{"num_hidden_layers": 10, "hidden_size": 128, "num_attention_heads": 4, "num_key_value_heads": 4, "head_dim": 64, "intermediate_size": 512, "vocab_size": 512, "hidden_act": "gelu", "norm": "layernorm", "norm_place": "pre", "norm_eps": 1e-06, "positions": "rope", "rope_theta": 10000.0, "rope_fraction": 0.25, "qk_norm": false, "attn_scale": 0.125, "bias": "all", "tie_word_embeddings": false, "parallel_block": true, "init": "normal", "init_std_qkv": 0.0391, "init_std_o": 0.0277, "init_std_up": 0.0391, "init_std_down": 0.0, "optimizer": "soap_variant", "learning_rate": 0.00738, "beta1": 0.95, "beta2": 0.95, "weight_decay": 0.034, "lr_head": 0.00562, "max_grad_norm": 0.5, "warmup_steps": 200, "schedule": "wsd", "decay_fraction": 0.646, "decay_shape": "linear", "final_lr_fraction": 0.0, "batch_tokens": 16384, "max_seq_len": 512, "doc_mask": true, "z_loss": 1e-05, "train_tokens": 100300000, "max_steps": 6122, "dataset": "wikipedia_en"}
Each number is 500 + 25 x the weight over its row's rms, rounded and kept within 0 to 999. Layers, rows and columns count from 0. Numbers have three digits each. The size before them is the row's rms in percent of the matrix's.

# down: layer 6 MLP down (transposed), 512x128, rms 0.334, rows 451-497, columns 0-63
# up: layer 6 MLP up, 512x128, rms 0.315, rows 452-497, columns 0-63
down451 100:519484522477504523489477513475457510484538510533489520510546467493513521529466497502505514499506466488496532483547526512482520511532472485518518559446500495514445502504517445483535509542469446
up452 109:503475517550539485495502498548514516496537481472468506504484444539548492552518527499463441492502529495510437456526495523497517500491494524500465480537515540546526491499485500484534471486531497
down452 103:478484492458464466473456493488465470486498499530499540496490507518507511516537480496536470484473504454481497489520481520532474511512452460478502517496519497509509513447526525552496494504490485
up453 094:533477488507487523478516496505478522525486476476551494490545504516485483489492502488489504457475509533538490496520498488508520472498491474524504531502466553486512490475474507484468453469480465
down453 096:497525546535498491523487517505523477490494492498485529518471516481520471506531517501519456533513493519458513460489518499496495515519550522460508514511523457534470524528524507530534546493532526
up454 107:456466475497538516472521498490495507531498496440502507505510498489510495489517536477483468508523464483456486540504508460496512500526483539500489480500534469509498506501459505467550492511477529
down454 104:500493509507534488471485474477502493475470508462539491509488535555483496471474553492510532492542498517492511480518490458488489494507478542456476457455485443507502512507464535496526504526488528
up455 099:499508519465538514493493484513491519523555500495503496453480483466515484498469512489506497469532505506497478496532484471502489466504488497521516571469495550491484503493502521472504449558519518
down455 099:484536452475491478528508507484507483485504514505457528499482518528558525476499504470463491524488515489504505454496520501531470462469520501503550480479560498521532552493479444540478471496484501
up456 109:485441522524565475522507470499472463506486525478537499492520481458496503545488533462542533462482538469512507507519498527507462489538480499479484490487483487527548507459479486513474519491500514
down456 105:535514503519510496474477531473504515499535508493497483492517487462456467518503485476542519458495531487492514445529513514514497503549547539492497519523509515500520530514495524461557509492502538
up457 104:477498497489496503476492464495515511485520528490468484470507466485552492476441478490442506531542474516499527518481556468504480476541504506472484501471515535534474508507503513502504508534508503
down457 101:498487501529475549480494500494490477502530499508527540511496496463501456518517529500575545442521513511493511468493550505459477497484499491500553520518481466502535489471469503494496540491502497
up458 100:493462467530494521498541529545489493483521492463488490530500452487442468490514517507484535484511506468509476507506484490526509464479491535507517533487507465469502479514509513512485522478519480
down458 103:498499538508507514442508494501507508539483508534484474496496469475517486536502475526509498464489537546524473509491497485506467548530499491484505502493508512496488457529528475516560516554442472
up459 096:451483528491484526507541515548481511501534474514500494513487513521524521516517501456512450473507480511486483515462545494454469473531516513532505512507489503496482537468464502472490534495483510
down459 097:501521475486497545489508493509474508495519522537462499511481478486483491487506497528467504403491570533482487483480549482529538511520471495520482487527515502510530491478486482526546501500486502
up460 108:464528525458490487519527506512474526516484540467523468521479474556486541513551516486485493500508533491465498492488520501505472502553505492451473474499510522481484550517527531509489471477532533
down460 111:479454506509495494518460502526465499510517469503478451520486487521525484526512493510541523483494515449510486499535512508498495524490542475522529491485512474515484502516522482505508455506477554
up461 097:513499512534517551432529503489494547484513489474478499522478507500482510465482472483548465466518501518485499523542504492509508535496473492471465543492498472512499529508449520496526508460526458
down461 101:511511507541537504468464466525502513520530518494518503489474527443450525540534504447519539534525470508498513486438485485469473462505502521479443473510486542533520514514502502512511519508502501
up462 097:501479466570469505522508473495531509510519528492499495523525469483554490493526450523493472519479526449468498493451472462524519489505490483466497501476496525489453478490483471532522478446529532
down462 100:497484511551517483511479537497491517485497509491475478480524505506525511507534462484505465479530496494504448487470537462483498510534482457531531485496515522512494494491505512516508508492486517
up463 101:518543496491461486490528519491514483499517497488487503470499518515532525494451484502504509515471535514554512514525484497487516437452520514476476504525476520462457481496509451464481462476477514
down463 099:474470536537530506504508488520459506491487488479524445513476521478503491511503554530487486501517488519504508576489520523505539533515537558452465497504531497525495529473489535517502514510507532
up464 096:465499460501510506511518508539487515459515520519514486458496499466476476527465501521508465483504458498513499524516493484485494453518504487474522523526543465509486548527546494478517466473508538
down464 099:523523476481511463493530480542541498496479469477506483501513510501494520515478533510512461504455516539485486538476505503508526490502501570510508478481504500452490499466492512509490447506539492
up465 096:484503478504541469467535477545571473486560490516521506507518503552505479504510499513488548494532533503548502500531508474522489535495453524484525486514521537475503518508478504470473453515508512
down465 093:508520503481491515517479567498469486456499512499488448513460446484500526514460549497522502497466545524493491501467480493534499518542519467494499487499469485509500489489561491495467500453539540
up466 111:517501492535540477514483494511464517492473493496489522481519495524520436461541519451515481515469552514469502456498464491482482508492535495521531503509549512492503479501476433507494479476523506
down466 108:527527539482496525521512526481549434551498478482533500526524509513474485505475493464468506522517485506438534492464544454468476483496476503481485489532493515485525489456508525550503456482490527
up467 094:497467489509516509501515478513478475500534535541463520499547531482517501535469529533526518528465515488476452502503518459511537541482528499504555530543498492503491516506479510451554506469511487
down467 104:531535496471511508503491508533541528525503493475527505454487498532464522499484519538507531494479528522501519527466488483477527525471475537495508485466498525520475487483545480504531481461498516
up468 102:501477497504485496482473534519479485504533536512527528529513527520526475523500514451476513511469503502511561497554455456484494493463494493479546563495507521486485492546489513487534453497495496
down468 093:511535492519520483530508467511481527498506508492511522492457480447541465548493522452539485514486500513493476481476442506441481506494528465519477491513510502531480517515478482510469483523438547
up469 102:485505472545510512508511540530532523507492490513526519520490467543525496477479493483501475488471506490473512533478473483525525496502481530463503514511496503523520466480505428522525522496529510
down469 089:498520495472487522450519458428487547505513506540509494471519546480479519491511529516509509503503496481534469467474494502461477516495537459503499519493506523532524487552506509481490548529470509
up470 095:508543460510488537523519467486456482506531517519541482500517479530495483504486483540476526481517483499519520510543484511523486486494481525518546492501467531537471490527533470507552489511543491
down470 096:498471505521502485542505531549474475499478497502507498456527470472489503507494445454517526483512466487501561512520440486491460532500501534458476509480478513424524506510529520470490477486519503
up471 102:496478519504516486496525497536460525470539506510519461512479480529492536478492490528499529490469490487499502488484508529517490433535480480508501461466511499496497502485519518478494530515513539
down471 088:536524492489529501508493478475490473513521520466498509538499457534542499477486515453550527496479516512540497481502484487497524516467509490477497524517503536520510546504486500488525526482474433
up472 099:480496493512516486485508526499515492486530451511495535546508497490481471443487518438489502467500497523515491473520487527459467520510537526465475533537537514504468492496534456543480520482530518
down472 106:502530491489497445491427503477525515486502484530476517532506475530489515475464513510507474444529493521518487481483491493480508466502474535484528539473477510513499521493514517508511505491517526
up473 105:508505471470496480481503492506508530500533532508557463481532486505503469478511502483534530490540486505481521503466483488518473407457505533485499467544499485507483515511538481515520463467500532
down473 104:498494485497486465524501524513503547493521482508505455494522489484494517531474503491517456515500492487442533494484474507544491499438517530477503486494504556500515504482467549474462515502468461
up474 094:459489489542468496478491520498482512515525487539503498532475523520442510512474489481522534487507498474504520517504532522517476481487490487486460520518507472495523513512524471518521498512499464
down474 091:498495473498537502474484471530536481472506509505471513501489489491503533512492460459541514502449481480526463459547496541488491477504509486530509524460504491477518513539515504438480487490478505
up475 106:529534530517504498489497496518482507485511501448492513514564500496494481511480487512506468508504503498454508562455484496499529494511464529482518510529533532529525494467489422522518500518507485
down475 109:481512469531471512494502466522483502471494467477535536495456519514458497513487517479558472500496459502526500435539483505525469526512490487512485508484494573466497516509526509478484511498514485
up476 092:501492488553475488483496507497515459513479510540541467525512536498491479532481514549465478503497499465546540496511542508445474462502498500556499529513490525505471520499491500523509521494526434
down476 091:506466452459520504495512507469509533510491477465483484554488484492509527522480505489527486499499484470464478466499461498520485485517524492516487475520501496539493514472517539456511490509509521
up477 092:490493499564568513511544500502475512471504491482450471485500497511499493491501537480517512479523450488494507487497488491534528493485535540478527508509463509534480458509498509504507507538471547
down477 085:500531473477453505517468520492528526547528518513494527527460483512530469521478485518540529523499525466548444524542507494485516479509453501506489486498504472493464540481490502504484496477516470
up478 103:486480491515509520536496483528477511507496473520554499505498476516507491442494491492536508515475469505457511476488536504504498482535467477512513497470502519541499492511461471521488484496500555
down478 096:524497490508551519486473450451496539517494499494516559476525485547489485514502486485479480498499521508478484540534486519468450467482534498487506460530508549493503487504496507481527492494523474
up479 109:525485525528552496462497486531505504528512439514484481502494502484522510478506451450475472498482484488493494555552482442521500497531493510536522534520572508513472511551533460490486518496503480
down479 116:493523468533466518464510491499496551504513452511458494490505475503507535432501455506505530465496495501488524495509456492503504518496482496498527490514516501480527572458496483523526473470509493
up480 104:518478547533480480510505507504458496497531489501508485550497462472526475514481478485485485531504449530523500514542478525509524503492477497524456467525489520547504485520480462510454531509509519
down480 108:463506488495506499490492522467484491525466512472561504521520456503527503469505514506458447514501467481514512543493543524474500510500491479465470506550468514530493558486526477505486527522475527
up481 107:462472490462517510515511480480520483465510546512502498518476486452583509492535499517423503497509491496495545496549500506511498489556541468485566480494512495499497522493515479459537492484506499
down481 114:517507464454496511494496510447500536506442536526514477514521494490507516488484465524485487493518520492537477522550503497435495516511508492503528497469528480509517491511479504491529512485451547
up482 097:477511500495534459503493477517494519471503526482483505508495493476507467508512510488483505501498447501509500456514500512497443486493489501473480491484472508499494522504536496527512537467509491
down482 107:490474533546495467537514546538497494471484506510517473445455520501534509512468462499486502482495478502492557520501521499501519457483486487501491456487543502485554523489516510498485527504508485
up483 100:523502534512466496504536490543511495513507490460442501484540510519499507535465504479523507535462484469510508479532485496469510488516522521438519451515459537504560541510569495514500497476454512
down483 096:511500506516496454530472533477486511514473482501528502518494481492508526457475525533472457537537481507496502499511546525505515524485538493536556490486514532496485469471509516481534522471486453
up484 096:471467492502530503476494491496519438517459487456479506493500503500511499460519494533554499554490503494494523479485453446479519483495469474494512486481528513521504486541479495479531499493530464
down484 106:500492468488497524483502490486460487461491469516472515520486493484537450469549499501461452479519544490541502563505503486545564491471487503520492476531451514502487495515459504445499479504545487
up485 105:482476515479505524521518482511486496522478522437535502492523493481504496448487552513515450486477522553525523467477510468517564536492515512538521511476532459508510459477557513506529526498539495
down485 113:460485482531498456479477553520516525553545487495500512485466500529487503454450528490494482500491478524515469473496535504509518516521539497503469507478547458476525515499497496515493522493472489
up486 098:503490493482539485499481520508479500500478500502506476517507467542556519524519503487512524491482467510526554513461522504498532461517489449538494502491520521506536507482486486486456524478518498
down486 086:501533478508462505487480538518503483462483537517485508493523492497483469485466520496476431541514482513481468507495498506458480505518473541447512496490485486510470489497476524491495518470485472
up487 112:493487496462513469518504497508483515489470491521505455517546485510532510505456495519488490487488487520492488523519521480477545492494448486446509471498508479513487534488508528516505477454521525
down487 106:474555526482477474484508448531498497480516524468556490491515525517541521528507502553519491518542525542496537460477535491478519485504482471518545510475503473496477531473510477461504503495498470
up488 100:493505554508523487439478531506489500489490517484487482491494469517510475450528509483507493517468491482512525491545529486484487518490496470499491502473493519513516486496511465502472479472506548
down488 099:534468501496502516439512506511459489482545488470515481470489486504534501526531490516508489502497532462522490520504520496481492498510451480522532512536530500492514467530497552469516523525533469
up489 107:524481491499548448488470444504529502524544527518491524538523495500526503521455488474475530478507513476505531481502489500492529516498493536522444494507541548502518516490475483515480478507507506
down489 108:452513479500490520493497485528497506474504486467526484497517467493494487514507520509532521527495537541488516474453520514549492438484515481467529478505546547519464511483498457501493472538484484
up490 095:495472466488558472526474531496543490518458479453506512481512478553511547499545493500486485533450511466494488496511491449497507480527488453534512556511490481505502523476539541543534467495501531
down490 106:522494489490531502483471468464524484563493518450522509490477504501486494505549515470464495521469494541499510458510502509492534507487482512493489485487493486510500502540491506504497524438472511
up491 099:533462501517447483543532493557522520474500506491495509478478489503525468517516486528529521474489525492472533503433543537497496497554486485490517468518514498541521515533513535489494482465477480
down491 112:473521531510535523508510537497455497497475496524504500504470490498503538481483544511507575481485481502506500500475479528492487483500481468508476538483473501551461515541489519472486471505453525
up492 098:512486479511507558486490543456491459503438524507489521460501443478454467536501549504558472485515473522528460488451511500497542504475518497510495535507488511474492506479487518497486485531489481
down492 096:476460502476473497508505455558502506489505500523480485512538495439479502460515456515478509530434511504482540537509460475485471480502481512475474510497540499503552527480486458493545460455506510
up493 094:493486498519509536529503499491486493528489576509496502530499525517533472464490495479467513516523480491495473505460498459508527505484485492511509499509506516515528466481501462489493529527502497
down493 090:526509520500462496502518469523513499502457427508476520486505491482487513537511545487537523512486509442500513481524524536478490493510469472480474534521509520526503539517523502498498526453449539
up494 098:455512469534473464443528526542503505521504465538530466535493527506487465492466458482512554530478476528502524545511451509496503507480507489501487516487505469536494512510501489505494476492470517
down494 098:497481468492516496520456488517493513503513492533499503489506482474502500497477502497502474512488561480560494546504516488509470540515501537527558500452463500539563508518544516515504490515526528
up495 098:500477536492510470505546489466545496497520493528495433467502463502529539481526487509463504473483486502483518481547514506502531430487458508525492478464476517517524486485498483498483467463529491
down495 101:522522508500471492531486528533498534481519503477478482495508495487513491506501546525561525480455479485520467534481440570476494530523512490535521500507542522473477494491489469515513521530516504
up496 097:497493465464518476530540513471499463529527541508528481538496478473510475493532528495481476494485516518483521534514498494513500527561526493480506577505519502509531530498506514459517490459526509
down496 101:474469482469534495482476470508490528506498492505489448485446524464474497531514529504455502545521504562514509514513471490515536527463508498448508491535465481507511506484487531524530480508515532
up497 110:513517498499523498482533521542497486520470523473509505499488463468497516476482491467502517500485490524524522476507479479507504476494507483494506440528497476492487489513518480488507555457516529
down497 095:479544496503524462492473494469489497527505481547518538466479537495499467477489486521494495532477503509510512497503524523483522523525497503455501523508530512497461504549522453515519520530474484